config.yaml
attn_scale: 0.125
tie_embeddings: true
lr_mult_up: 0.638
Each number is 500 + 25 x the weight over its row's rms, rounded and kept within 0 to 999. Layers, rows and columns count from 0. Numbers have three digits each. The size before them is the row's rms in percent of the matrix's.

# layer 4 MLP up, 1024x384, rms 0.0708, rows 112-148, columns 256-383
099:498558527469520469521532466464454447499525478484572514478496511471479510505513478531518503446495493512506475556514513471484500507475533497485487525485500486469509480477466497498470525520511479549522484523467482478488482471535501517507525511508481506497522548480488471510517518476482507480478507494455488492525489533464464479491524463492479480545491523514537520502486521540477495505530
107:501480423473497507535475454523487501543500490484515479473517492525511529463519478511504458488477515513459521494489509512477488510512487468516499510477447483549529520468458487533475474519452475476567488478500514506485500447441511479545506495502480490497505511465469493490527464488453506519533484481496544481466510484539481485503476520519551515482479497523481545539491534467521524481515
104:496495460556508479487482523515468526500506491522504534499488522510529484518506492504497534481517522477550491531503521512478534549492496473516542524503496500522507479497447474499523467519540516512494496542444528484476490478506490520540476499499487465500504501503538517512474467519508468515546549478483429456548546529490515514502516511471495507479484516579522506486455465475535481464469
095:503493457539522507494463500475494457493487535475495520460504511502475473449487523487510511524494522482513501503532460460497476475479548504495533557499501517497528502511498523487484510495448454489544500473534529523493508459530540486484444509528533486518540488464510468497539468460450498475484507513498487471503527499521514467548471488482548507534528479499498508539450490484513504475472
096:484449450489470485496488527489517502528540443494452474502491493485465505527460557516479469500495487508514569515487521507516519499494489493510495482485480500474478490488476532485496504482494543465477491470519493477485526543511525540504519492592508478477506477513502511496528460528528492510494497497537502490489513462502528500474493470477474447522463491514517503503509526481500471510460
106:459514495514510502440482483500516508537489525524517511464485548481496490522470506557479523508502526495481551511497498484512518501491496517477526523474462517472459493523500536561478440501523490503454451512498474501532476492534514524520488493502507489453472526516489526499484493484528464481486488571472488530564501496514504516484508535478464515473522505454530492473488531494524508470518
100:505480538488517530486499517457470506543469497487486477539465512509481492482506529494462545483494497542526502484487520477480537466465491540452476500510475494519483484552489487457505469509494485528488489503517514497512504481527500508510515498526481494522436475503484489516503483534464480509501520535512501487487495461483459508538484476527477488483495484536524490475496462526492543490568
098:468499501539520495475538516481501580521489534537515532496501475501492470526453490534458509465548468507554493452455506502485534481526506477464513518479473529508498517440517537496560472481485522533502538521501489493506502528495485552473537465464539513481468506497474521485471503465546491499473517518526499515499494499461490457509529523519510496549490513485495500544508479521535506526539
103:519498506457490515546476505505513490503517531425517528527538506501458491491530545507489561509522452512497462500496482492513488498454526486501507524530484505555497483478512499529500512472466491475484527469495492504465475493514498521506445493492556499505505551474463483535481537499491532500495496512500479484511497511493497547523511537508529526515516484514497498507475495502503497477500
100:514501524538502476483515497511500491558518494528494529535503481455559501441482485492475498433481464488494526509532514484540476479498474520512502506477477510510473525482451507501498472497507522485502489521514530480488450470486505482450432529529532468480490501534547532526505498498527482483492508521492527478505489483463491539509535497518505488544484518494495485516486522479508532417480
096:488501511504510498521484406530476501536513484513525500481490491560523498516464500557472483498514442480501471495492503532489531505480512516499476543481508500510525521514503499527497479491532478500532512503533494452510507539517505514447463512473461530567528524488492489536499448462461538501487533492498507486468563532485505455490578488513497466516481531527487486483512509487476506486458
100:483463478484528544499548533506526459529502533472501472490444475491443491537513495507485483494519511506500481511519500510476503492502473504504459513482461545492498500525529505512496556503488536543483536447492505478495481490493522476507549494492526478521495500499530501497480492507513503516483481514497487502501528544557501498482492492507497451483515477493500559522464526495487466512542
105:484507497500486503496526547502528506495508520513504481500515518478498492539498484490530508518512481517538505493501489513499489533539470566521511483474524503521505514503526515490497513533517456547550513507487478517518498513475459508507544514524520521463441488450475495516473502523515513507519522517487521534556511525533457512523491500512492485490550487496467520541514540511486439523524
098:500489469487487506529474539495530488459483502473514537478511539514482540525499497465526495502475496496478521505495496518525443500507501482526507469529571520495473496467497498494506497522463498447522482494530523451464503504511512482538485486500488491479505515498492438546495488512518492508531514516500514524483508466487487512473475467450530539475507467517488508516537519434541527480501
093:504487521474494473502549468502500485450498489534470457531487523503464482514524476527508506538483485535464452509522535508523499522462516512502514507484458529471501525509471451491434513492525498517541486515548551497525483497502542481474509477513505500501482526483505484512526514469535526471523535502459488493469550510522506506471491518525513465533483550550507457445469497494530487508459
103:515492509490491518507458474473529468506497499523515478487482526478483512507477499493519472524514489494500470563509520493459443515505478485509518549475508478458502484528482473536463476483481493508510521506471462513478504503495489558505566491513478515539474533463492530473524478510464525495516496496530500516480511473519507524463539537498515519490499521523535524496527471496521490530479
104:451505515537517496532517510533524496455497491455523488505523475518529473463481450489496502484454486532520508500475529507498462503489501515512550515501484505591507474494511496496498482461521523514537490500530531521479531512504508548467487490517496516533530521463484517510488540501520488495488538482488488504446497484467466468457477520509495505478502541531550536494451512539492497542559
097:494491551510510464513504477493511500490497458483484460508536519511482500525477455484498516518459484508498453475472523454520487508435510494520480548491509497448480529525540481495518473576515464512531524489488489524455474498510500445502503504492494441477524476500484495476505491529525497511485586490482501482508522480504462522494466561499471529501456535514518471524535478432480528478500
101:496502459457505496513495455541505494483468507515549541472524487545486506504482488478523526532520488516469502468515550525517491478508500531497484543432519479496501492547518512483473510486459519501478484498561496477514488470508497498490504488509499502510537557521534477512506496523428481469558486538465513522526505528526545453501486500464529519485524514519528545555475466489487560512468
088:516490516501523478449490494524518548516544554453515488527483464577532487470538518475484481510505489520513524477512511546421531506474485501478531538507538514476488475516504513499516458473504492474536457477506499469510499505475476507531529501561498518481494550508480506503495487476451495483468569481522495504520515523473451471535537499506533466508501541483542489485463497525517527525506
101:482531464484496486535511542512473470493507466480496476486494448494488499523508496480469469488488493464537495483505493496523500544537484507511520468545507510464488502554474518502486503462482498560483490517535487559524507525549471512496484542445492478560490482499497516480532502525513506527542537483495497458448501495512517539487472484503499496484533488515469487513494530518510471471485
103:500490469443515509538535495533469503485440465479508480505521501507514511501501502490484549540484491522523533509499507501531502488529491536532495515468462487470469555516527499514494513501498483469446484547554485477469500496469539521478522506501526533454489514503494500495501501509480517487467436539479506509469476474468495491513472480501502457470480518495447560487521542493512520471513
099:485490516517518488517481493490506516535525494474459489456480484517525511450500496481504520491484517509519505503507525488493535502466542497529487495471496512529468497510459487493511539512469497493481531482442502486486520479544463509497519485490492536522442507494496530508482509479505490483457492484482458506575508485469542515511451491509486486489524472492518500519500524518493511477506
104:515535480466515462504494472495496511422522492462472513507530525491467483495490469488502466442510525458511558494493549475456504534494527517473496531473513515474480493512491514474487480471457504509474529501523527478491504511528549511503454475476494447488471491569485525512483483488503514481497498472536526482520506510470489512518525517455533521503474498464499510500476455471525554518491
101:488502489499518499463499532517481511529490479540490466534500537527472466510517465506459504487486513497471483497451476527490431482495510529542517486512521479490488521485477454499495484481500506497476510476501539466487508512496494475508511521480504465558468475479489500483519482505524527489499483485494463500488510503503500525464497532510525552468451519557464524508502497479499537476490
099:501503475478528549513522517525534525524476507467450494478437504533484524532488487521517524550517516522465494496488457456491506504475511486517530494491483480466485483487485540556501426507520500458541463494518493520540525486455505532519521504495513495488502490504536518501457564549525519468491512499490493521517486480534510525500491480459516508513529481466489476504491477487492539556497
097:506497459533442541519449540558503464535506501519515504498501472515505469491453523537534470460501490463524490498485507512498500538536490482509456502514544441503490473504506508492533476467536473495511490501518490523538471483468466480485518524429513434510474513512499479508509493495492521495521510509499482497503514517525445483503518557477557476496462467471523494548472478486470517483490
094:518472456495511537506461488526467494464523539510468474544502500468523523516521458546476519488477531530494503526478484515489496455513502511520509507518462491500510520497496479534473498512497550530455496501507459512543518475493528511476554512532490506523484522504485496492500511490487546531486500513505518499466490472489474515527484546508520519524460515507471526520500475508509487506499
104:544502508498495466508475484482444509495569521525476479511487517516497510507480511515485483509537523517487515504506510479516463504496517503523503489486521497525503525459486495461522492483520535464509532484449465426520491506508490501522504477510434531527567484444493490489488491508485493473502477482500491518522515511461457503474498477497498531484488507469501489482499515534475485524484
095:497516468526489507472497466441527515492472515534511518502474510490485464470541440557523517511508479537493476498501480558541468526491507492507509552513508470473547560437458480545495530551493539538529514550503479500482524511549469540524541521501482488534484438472463462536503484487492516502497475440476478501476560522479520530523479505530516479477480523458462508490527479544481510529515
099:480528481478521528488518453501444518470483491481526487454459538492447550464474516494561503554492529482501535520555524521540513478538488482427502501509470505511477496542480477518449512505477483487489522487491478505491477488523522504482523524497496476470495514473480486514518530488487538489525500505481495517503502510517507480496497543524535475543519537469472538512504500516483456498518
104:493497499494482506500498444489524497508474477467519509507478493466470511491489521489493476496475525496490535464493484505503446486485496524510536458501518485471518474504515495503499487503529447496500494509497507501482500513497488473476488486509494537487510558500530509496450489505457471487532530509516507543532512490470485509521482530505516432506520531541437499477471497499494490501505
110:497503498516450474532457538513486472498501482495537485493505471513508510484528519472507485466452505472488512547531489484487483526515500517500529469525489475525473504508498547447519481471498488495539501471502512532548506526477494469512450488525523497543506503505495481504498500457500470502529498474494464501515498505541458472496476502512485533491498532459518549510475499503488516496504
104:490495445461441458522478518501509454478444499514461505513483484495527470502505523519528497485480486500499508512466514519547469544485479496505504482480479513466486476495500487525532522534483517506462456537517517501521506498489504530485476476510470528470513497486464502461514548498486497503511470521487541505500519518525470474530502529499536476514508504588483454469447519486518494523511
100:501490537491473509477493532463480528450491520488459439517489458498502527525521470528498484506484467514467528465502466479493519502528544495491463465538520505517604428512478495523506489505528477503535507494513462496500467520494510520515551484497488490500521496482510468496495522490526513512452500488534514541503475522513494538441500517486511484501507501489481539487506484533460496522509
102:504479513515553507495509536429459478529444471482519500502518488556510505501483488507534460478479524491496480500476520485485503550520501535447495498483496481535531438478529485467498509528526550510526504530514504497501501493447516505476518460492503523486507505466490497501507513506513455535491490507497495518511471505453497476490488516464500454439480493496501499486482478492541526453467
107:486509502494487462522486552481494550507515468474492497583483495491513456498526515509532505490521529520521457460456465524488505515500523482482481475492493521453462473517553514482482557487520513501515506489451458518519495492479502494491511493488508497458501502533486524505551469481477471495524526469522521498497489486463508500455480524487509503485503508486511500509524501503543480504515
# layer 4 MLP down (transposed), 1024x384, rms 0.101, rows 112-147, columns 256-383
096:525495462458515536503453492506513501507478484456490521509501498501525518467464513512482460482503540500537469470525529471537513456529472531538480498512525509504465467485523489492549506497500522459517582503490526484521492519473489485483510505470538541505532459512530479462551454493480441515498523488463511505485465476540512507517509557485475489534505512472467504510491450521491477522443
106:477509495506473490489452541486499536521537498519491513537485544493503464500493499551517550499490488582471511479552486456501514464480500498492509563510514547488531533508512483474495530451528494530518550514530568490513507471464539510502501504522517471509517479512557510542489527493530508503450503490504499489501485490475485501509515492506509489496514466508479496460471481521451513455519
105:511485502480506487485500504518497537484473525539506525500530501484482513501518531466494531548488501530460518516536501546515518438489519477526418533508513493469505536501493491499465549469503526438492520502492495491511473498499486512456500476474499514526470495512471491507488504523483503496525518460512506460488483502494493486519507499509520470519533481482470503533505533526492501501517
100:499514482502468478518464474500511518466496511495533512501504554461527522487519504477551459539482474490480510499498490490459505494526475522498501482486522477525468497504546495527497514533497542534485493473524524496526526494523479412502494537486553494525498501539501519483521506560459500519506520483484525493469508533519534484489536529512500518458508526484553499536539535527496458513498
096:515519522506494512528490507510511481510500480506478474502523487517535455500509480533511459499447472462473447454551456474509551494508525499498486531485511508458472490471496543512461501500531464509500505505501497526463494458487469488487516470420459508495514539555544546526478496474453507519506502488475503514480548534495468514531505516526543489461531522498506480501501494506486491530557
106:497450524480501447515459467495512523464478524516528538556507488514492521481545430455527497473528485561468505503519557473562487513463479470504479492519480491535548487518465483515502512486482474520495509505500531493506505506530504535485541479518480501476468478541509448509464500510534528523521502511537504494493491486488481523502506527510485534565511499452511505470488524521490504511501
103:505513486508501515432491470496519508494513540509483497483513476492543478516524443516512496506515517495549537483523477503538516519474517471543508471489547478468497516505457489541491485504472528511518480514468456476464517497474485528475499472542514506480535485517516511512526535525552469486495504494507498487509497546524520494513504533449503491537482490464455510498519501524490535528499
093:493518509479502490511479481506482489473509495444507442498497499533546475491569495448518492540511534480477495511513517545480521522485500513512502487501548431468472535526465501514434501509531479487504507504507521516500520482522535478483497536552464529483540510518478443519520471536424499469505468502491523486482509499547508551476489522521506498484526503508509482440495523511489494496447
099:491515456529505502491471504524494526518543522506489500482533473501513521494524496501466503488481488544464554536472498546505530491510464481496513512493519479498517554525502452540500530502473534514498518512522474496538471523507503531491500493479503515523518466465502479495536498498468472498517500471487504488443529486457527475468506489499535483506497489515471550443535445477473503501528
102:512468496434526530486524492498539511469490455501510471532460533492499486485478542563547514515521496528513497499494501546507478514484500487538524478502540473489489498484478442465478480470457430527486526427450483477487527497515498486503500527483495488488502483513484490480514534530497523483538535461487581507492506474482531467512548517490516536459512487478498487519485476510513533507496
094:542549503514497521486479491482483461487467509507474519490502513458473564479486516413528475455508503501508481497498514467461476468529507482539488506517471513505474479490487473449507513494495504512468478508512531526508532503469447466506516493541504505515511449552488547471547527530523489529510486491529526513496470489503525536520511518490521540465525488425492490476507528499485489495532
087:511523518483478507536457446495540508515517471485493505507522510479520505486489521493558508516493510495487505489487453504495494493523507510465485449495519467482514510505498511491509480490479503469491465540492484526534491471502507462509480549510486472462529517484482507479502554535456505504492496478504487462508476501489515512482525570489520543549498536494469476551516498509500535448508
104:504477542465486498485514534474522514473523507534553522529494491504519433527498456506489536487499518487467440488512515519472540517480512478463521512520491482514498479519492491495489527497477561550520487490510506506475512515480468447452472494486490467551554487465556501488502507490488502528515532474463499473457482558504497504472508487509523537533466471531512493539521538468491520515473
093:467526488554541458496536481520516467535475520521503538519461450547514515468462491537519506519497489519516478476527493530491524471486509502505504480476478505505530512494512510490530519486523477505487425528520500528489491522493502508502481492470553519492497515525494510508503516547491469500452490517496501502459486512478472510531490509535469478522519513524515510534523464497483531461491
092:532529527493462530526462512499505474521519512510523528467487511461499558481442511480506520508497485474504507530504524467493509492548490449509490495494546508483463493522532482491556479458488504524480506482492504519488492504479525477511500470509526481481500495490511510483481487566457493492539432538469515489543407480478499517492485483470518516489501500470501553468504488490501500496514
103:448493487512531499505455508509475497530503511529479557449543464447524536511517515511476514516502494450432487498486485475485481519508477504469501500526516484509517511506543531499477450466528481488543476470477496479500483485531483533509474502508533483502477555524509516522552536514542463511455508506510491500489456489513492520527531462544557472516527478460471489495534480509441457496557
105:443496483516538470520496516523495501528535503510495541455526486511478492502506445512496469557514483516562522487492467471477568487533480497475533468494467482529476525497499493515480500519496480539448493490547474481472505546522493520507491545466527446467504477485523481538497518498475535484499502467530511545545454501498501490531441465478500477504492475531532521469520466493513490469438
099:490483536485443525523469509492521522478454501524510540479520514498504527487558523471498505539484540529469509465530494483503521511486481527502527463515490475490536534476536517476467477473483478566520478528574503525474484501541536524523503509545525432483493541466478512535446509530463494466481520513538528476508492501477481494509495486481544536507495456509494508499493469500518481512455
101:512549487486530532523528458544461469502464503441515517528469513491451479461512504513540476461475508494454472500449457503505507505541494516497462529545500476506551500510533508522491468501527475516481528520502530537496535476526497481475503435497508505521508514500520500507507523503536485534501484532478514522572508517503502483504522500535488555507482526511479467509490491487475479520480
093:499511485496515503528490487534506497509464492509512499471507527450501477470471452499498496515476469464525459518478483505580509535486527466510485505516514472518549494538480507536513543515484522511502502507507506458505492501503562468463485471463536517508499499522518487492534507508527491498496438505507503539468503451513517501524498526548511529488502487512514505507478521527504479483512
102:494488495471484472524514456502477489520523483529523554520502529503537543497507530485489506558529509508490541514482481502540518556511532514536484506517484482484468521490545528501471503506490513499547532517508496530524540460478498503504491538476519507496529510492503475500526498473527493485507500475533553486527504500494506478546529458462507526555445506473523436518496470519485549476509
103:454515489489506503477494487531499481505500553511506489525477533523480522518489480502499446514477489521507481486521500488451543462493492482551514500564499507541529510502514511486497488530543491487485462503503508530474498476492528451493483549498471488487542526503517500515530514516492508523527509471478518477482535552520483527479563500493519495529510501497513484513539474479515496477471
097:512509512493503497487503497486534491466528512516508489526516535493472492557489481501507476518527491495466480472511483456529502470465520499483481508467428507491474526461496519484484463508497479526526501486507514499491511533485511497487489513474453502545526457453526512479488501530484503491503546512491473494501473534543495480456488537528529505502475485486553494492491458497470485536537
103:523484501471496495466531489499502506513516520511516473528490546500480523479510480504472507495530550528531507473504528529497504501473512521551499494476456550492497511486523477509522498498472509515482476489478472502482476506518462492545495468482498504523498468482495507539523500457490511505457491475501509515518489494513522500503510504524492501481514493510551534498493512488506463501482
098:485502508494534508465467521467467547485504529501503481501496475475493513508509490521545517488507488522496515519506466483478516524451514488453504559487485508500493510478492523530506499475501524515503484524485512491531485495474480498458495522489516511455526531505535521541526523519504503531496465470495506475486512529508548485507463529520506524526533490472503502464493471505492506502476
100:485487491529508480496503526506533541466505524473501525487431506519534535503489444507523490480530526465464505485525487528497541477484480548505460440493519493478524486510531479502518470496500523519503546501477504538495500506494472503461489488488516515532468476537522466506499547473471492477473534501515526498482492509478514502491505519502539545490501559468518514536475525515518484459514
097:523537536448532477517492496442527485488477454494521475516483500515531513548489478513473464542504463468526452507509506508516475491464497516505500493488541453496532496466524509519479474520521500478520528505457491484482480482472529488501503497483495499521497498486522506505529508486575484508471508478518517506479494490446482512487493555476496476517501486489535504466511484531522504500520
093:475529529468503448518543461490514495531510450431526496466546522512489485500507512440533504504490480490521501480544492512503501529514501520475465472487510517514462494520496527481547528493499473499504509488490553482466445485505482528523460482467488501506503504549491503504503495510500518516553503515495521507522458518539512484503522480435509537472504454464478490496497524501519512487466
103:493494517498508531511481478463482551522505514515504478491509502492525508497527504489472500535469505461472514506461514507446473490507482513526492480467466480487483451516459533488503526539506465497489495533478546554511517517502520526539531474470502532488505516513500520529501489529507470511507482506501536492509498514497478533492509509464478474467540531478505505512481458502459505472520
101:491490493498489505529460480483494507484512502529510515485498475467554501484449495431487485463478494492509547486514532461498522464505466514515471482460507503454507485498513556515537490497496512480507520534530508493548464489519521485522486541492456506495480480509513565454532514502525483472464488531480474487530523526514487490547522475529493541544521508467484472493502485470500495475520
099:514519549516503493517520541507543532515519546501470502516527476498529459503505495505470501467511531521491498512490451503491490519462537554508530548531514498507501508503497508479517471504526516486524470471518471485504476507477521453514525490510509518527496474485495561506477490517500462500491514476516502462498453474453443491485451462479493547470502467487501474488451527510497455523428
104:517439458522527480514481483516520465488523447447480553508509543498495508470486518600484506522513522530488481516501471457521493486462503494503500531475529492493499490480478520517563510473514502474542502507495501498499462478518547493537527493534529551509479507492483526537459454498482515502487532501494460485531518464473472507505471510529553526505503499504525482531473515520475528471494
097:509484538479494507521529551468504525499504512485454544515467534515443477496485480546505485534512482438517485475452502506497488492462533461512461464486481500493474520476490527476506575485516463483521495527544478514514498548531539452529532517530502513500476531459499491473498526496445517493523518538504532501535504500508494524508500476532489501522484465504474519483491513521508518516496
101:489490497469500499544524475496503500498495485479500490506475510514471499487515466469518487494518507483473492500515475478523518475504513486527484523503511514459484531467516558500488553501523494510485464549468479466474475490491483504443496514473512550495476456536514509565532508534496506514547480485514509497540450534482501549483498529495447502422511479528473502505487506514470553474507
099:485524482507497533483484519480509469552511472519506499501495522472520476503472503456522509489533512461504512462512492499532495465504503470481523471487489465494507503474507502502506475504488522471476482508504506520450490513442540543510497503480519498544492568460490504489488512522513480503504495463461502507503548477489505469520489512503555533534503518510536476531525524505533518509544
102:507501495485494514514524521491530478499483555497495484493515483472510501520497534471494495452514478508504514489522527504539502530465510506482464512505476532514474471496430493499530533505498485466468467518518444522487471460517542469481478471520491542474470485519477487479517530489522462490517472497497568496495537467511489549490503514480528542467522488540537513512509517522508471516507
# layer 4 MLP gate, 1024x384, rms 0.0679, rows 113-148, columns 256-383
103:520493484493490509484500517493511487495525559497482484524454512528494490493451520571502507464481538476492521526456473481492544473562511511499512517514477472516479473506490485473517471502492521495487489480511472505508488512513511516486496471513523509513481477512532511489462523478502476500478508493496497516480527525481492532517518498491498492536491543465505483528498535531460485512506
103:509497551506466486511464468513474512495501515518498504482567519543488494492520498502486513556508513456524507481502520529521435496487515526473523486476478519500496488526495517532499507557499478565455467537497536490502489516498473515524530463526517446517492513517490496452475532480520486525521458516484464527520462508494503474501493532492446473509520518495481518492480486452503514484509
100:445487483506483515466502455508504546487481520502481432473517472471515514446479487509509506483486468493516515510494488493472487495454505500530543484500493518509495522511506534485483438528491466523482490506492456535487495535482471512473533467479506536540516474461509541451506493511498492484523484481505517529512540508486518504470523504485518462507506480495465537478532521458488517470478
093:533510487521486527532467492521464476494490509498515453471512485516500501513510460541565486439487493531520530450511524494506483492492516482455495534512510493494500499499467540536508527481504504495528516533456534501498466479511486490475501486495515497509527522510503473494510554512493532506500524479524485510516523566520546510484547500516540497453490534474467502535483468482482509471532
102:485528486525482505444517553523539492533525531522486511512482526529494512481497476424451507544499474534493522505439503488479509480463453506529509513547536485512505490478529522513525507477455528514501502518486529522530512494491487476484476522521490508519476520513469503503472508509506476491500463490513540510493436521472540475518529523495535493475493516512527491546490456513494507513484
105:534508492521443521541461522471496474490508500522531530520539477488509478523499488464532500496506515507495541494478503497539455507500541486538476491522532480469507501516546448495498515507511530521477501505477507531488493511478493486463530531523520488514514517476470507518549507503532500489494541500510493530463459488499471501495447531510527480499457529526487506488510508505458474525482
091:471513511555452498446505500510478517467499504442500530493517535536495447531482525527496493496504495480494515535480453466500503499508512480522513510489452469537541509483488491493480516501512465492532440412504467507487508497487508502510472493509514481476510503473511480532509493449545513545561529456497500506509496483508495508480504490504529515503457474461507485520530500518518500510495
105:520493473503539475532481486476490547532519487507474463469473505518541506463552482502484517470473482578486515511471509490514469454511539468481477471486536508509525542510532496455505527517508511553557568486458497474483480518522521507482479529459473491476493509491516460457472486535486531500499502480532532494507482526502505497489513513506490485517496520525494554471489494509462520443511
103:519499450501495479514476486479501516463485543522502500502458489455490540493532496528518476494536525492503492480510508502510494474474505512480458469511490488540534449503477502477518474499492531500543511493516477483516492485513466515444490505503525502505523494475529518486469503548525480488528490491492519473499488517515512485501497491544494520534514465498498525528504486460525528455483
092:470487498471516539513522518509486532528503507523516485533493495499521447503469483556490525470471482496533475490528492522506503502483450505488498503499515522519499543564520494491482553477481499502525509495483519517538459484534553540504483501506501485497537523490492503507474499486500494503509525516497475462475536513532529517483470516477516456504490563526474479512506516499425528493496
097:497511528465503459518483497463498556490481504515513457509462485535487480481509489495460453490518536515476480469543493529498533521492470509497480565486477501487518503512470462471491505520453482484562469513513524535486513491511489532471498470465517504456515524531485475479502545493519509463488501480527554488495521523495492503480523544509503424474476561502489481531461486478500494507491
099:490483550491464493490483544471533433489501504481509533511506517545490471487508504506480495520478518567471495462515525477487498496540497484537562534463546503515523527512519532543517503497524490522424530478498575494529490507491479519521524475453515516546487500503478495512511491476513512504485479470519479533507492457493474527518469499485511516480505502486519528463448516487499543517521
098:516525497538465478473487500544492502574518524527452512505488530527494484474494487521534482517523490492531521494509517506495565519516525509444500502495505485481519562506497520506571484469513511500491513520491519493534505532495469538526497477500495499502543499554522510480529509527515470477510458581520467520452520506497462465516532498478517503522512537503499495473488460504546522521533
094:470542525491526477504484477556491471538494507473501472537569499473503491489509483548505495508488499486499525510518494517467476494477518498494516488526518541502492515493536497518537494496449529518466537476523555461524510489512513499496494488511447509497521480492518513529448487502517468465493472476463514502445491495552494494548472507498496522523502488493496465521489502521544438541485
102:510520447474499530479481521516530489559501503479513498457508544484540538496530544539479565484535483512486475495552494460488470514488524492464468483499482495490503537521471511501543516429493501532488482519502515487522493442509457470550516529457523489481478551484531509532527506487491504495467532478402495467501476476506520505498472500497561544542511522455449496508477497466472494506510
104:516487525519510519507502513527456515472492485440518494483529484464475491489538512502550518501499546502499507533526462465495514515523481514451520472547537522541504510488501513514496507512480506519436517518547500544509480505459452506496521559500537465520500509498494518506517549510483528483490478500520515552492493539487520515512496533456491484472522536514471473516475499506466462459486
099:484495488528502491510424479485471496521452525531504542536505507504500507454514500472472521523503526553474451496484495499521514520503484504499489477540514551520511490502454487493480458490483505542552510507508514545517521506523551507488500455516550451475487477460521511497504534535509481457513506429510513474517513441495510510544483485526521521485465517516484515508516474499476487515513
099:486517501454499518509489491468517490496505473515531502518537483494441481504521487522515485488500476474487499490520485508460450481459504517472432505498484484515533518515525525517494478509504497518462522521473515473525466458479487497520502490485483502560495481529499524501508481511493460495528471448456524502544488513454529482473471451457537495506531515537463516476489509443545508511492
090:532445508463518509509521508486480496492499526492538474531449450521488483525538536509484526511548506510483521496483506487487546503497469515533506502505498490494485494474552491508507510541539497476505489507507524549487525482546487517545518518502436505486533489473499538487543482497475506475529553485548527465531503573539504464465469489480510503512470435498506494474475478525533517527504
107:456529460502451485485485508547487508490496449489480483478519523484482503524517539465489524475517547490520506491490455473532519537498519542498492540546505506506553467495514475527482512506487534573484530508508528506511495528501490518483464513430517472550496450470498554494529516515514486523534502464509533451492519515544547532506496490520495531521470533486454464513486480473491488465467
104:429502516506482550474501511475529509532506489526495448570499516519482472473467467500484441488458479501498497515545469469458534492505485497529519503552465476491517470491527523464497519495512534493520494530503524494475466504503528516528465506500515468548521519493497480494510496507541512464506494548516489491509468538474520483486486469451505533510537477537432524507509520503454528486464
102:473482490532478501491537538516459499547478453477500519469525482527464551481548455489506465495515519500488493517503534514543499513464493551518493503500510530518547556505480502490514528517507504504462503490506472510469510555534442481508510563501528515474527530529499482485492534482487483482481472490485489525495509479483470504507507476519484520476524489483475476536464496502513511468517
104:509578539502525466516547564480494479515483548539452487514504508526443514535494500499469475459524486501518524502477490467458508506479512505469549517489514524521506522490466509431507509475479539503440488516535520477494494474529508488474454515511508506537518503532492470497511550500492474538503503474530509466484482532544551537500492507507521474471495495524500547498465500487520530502520
102:489552447509547469505503483499493495494548482519506489519512492513466527533477493524521489489498466523491534513522489536516492483544467484528533509469529503537486504486506488535525532520494503515454547553492502495533503525489499505504499518511493525507450517449493485527508500484470528487500512464464448491502526533475534553519458527501494469519543482534497507505473470464505517516493
097:499536536476557470517532509479489517469498535498465477477532485490500466459511518480494475524485525531513491517500515486477438504506493428543540466517539529519527552510527502486502502513481508481500507497496492506522485496505491534494542481521482492476474458488444505484488518465500518508518467510492522498506528540515501492521496522492479489530523493507529505479500525515521485567496
095:485443553482496465453516456506483567513496499471531540491532509520509511505478478488486499499518513511499460463502456495446484544492549523495488503499490534488499511514525518538518460514500501458524533503521538492484501544543466470491508507495493451473476533518508522489510510498493488482504501497481475519524512533536514490490509506490541493505523517517536535522468478476528504537513
092:477491497521513508540474519523485516543463507502509544478491491515511512491494538461543468479529527451542503534510489498489536494512519523536503473483515488504537491489529523478489470525502479477527526543496537515522499510457479486549484469474488493511525460498546491520510468511522464454469486491501513503495496511515545533492501463517497464496491492507491469476461503571495513488529
100:485501506507484520525504505497478510506482513506525508466517508495516527495506470497507471519527478487502471508535483446561476498484521513513487494473531515477505477496512507540493445535481501470456518535526448495499475514501490454468494517472484482518489493483498468490492485483526513451527516498509478444500535514529473470557427483494529526492426488534496463530482482461486506513533
104:487502533489519514461515471492484532549476534492480530465496490468512476545483500511443529518523520479513503525494496518489458530522543455527550486494514453478477500484455462521540528483481494459564548498528491508479524505515516483507499491501509544491502490484459524499529481512533532523484519482540509499530499498521514554499483471556494509429517495515483495486545547490534447466517
095:509473469497515564509477514453486523541516520513507498482513514512503499516496498524490451564478492512511517471464522552513492533520476501452517496458467485504519522520503492521486521523543497522473438496506470465515490536468492528476507519471501500535501532523492491505510470475486486552492473469508533483543488469511471505542506515484532518545483523494506542481512432472475540487544
100:493528507525502460485520462473536461515456503492472511462482498479498512500514529526486479482467547517527472517491477505478492491512515470529516469489512511530461479488506510520520516493521499467500491479487484544513516448476473502476532535490522489503490474481490512480487498493483530502489517543488472479527497529519513505499496507548520481527545457496439502506489516491508523510498
102:499505482538473489537519505503468513489511496504553510548467458497518476453474531484505502465505566515521540473500511503522465493491524509479510455513465504494558506495450543456507496484537488514552476495549513549477492550493515463498524519498497525513530488510490479483458488487483460513493502529515505509512503476497551513522531516537512535491530497515512484463481463479473510491484
096:484516530498522505484499493482511511443514512482530538474538491501509519517536509507479515481479517502461458516476518481502500512459505471495494515472474486482529508490514522521529544492537492520543498520451501499533515494521484531458524534546522513541505472539529459504489491532481457486509501490465496524515517465495457539517466552494452485475505531524484494499477503530440472541521
098:518488486516458444556479469474511533515500500513527522505494501479516530508486485506493521498493507552520516528502533522496498512469478515532509484539461475484540499529495475491494473527529500544506497527505514491555515550547517490489489479529460473503523530527494509495501468490488510526513504511542425529480498499512538486513509481492499509510511546486538500463517540503495482506490
101:540491540547511507516535482507535482534451480479465491479486451512505465496493493512503476483486515461493522512494498525459521476518459458511559519498529500479518478490473503433500527539505530523496481527537489489484473534530519538472478478537498458491483517457476534501468466492513486496494509484521493528551510477472497501520483488500483543480522509497462487433499530539485487513504
105:503491550473499495500527511501527481499491499464511527506541456483487516492518499474520517477483522477468519513526497519536489511506534483505495555483545513518486500519503493514451462489459516502471485501475525517521485480474504524464540473508492501506518505498456530495520510485486506497530498482489509500466532497483515511560479490498498520518484484531496500510496483509523507506489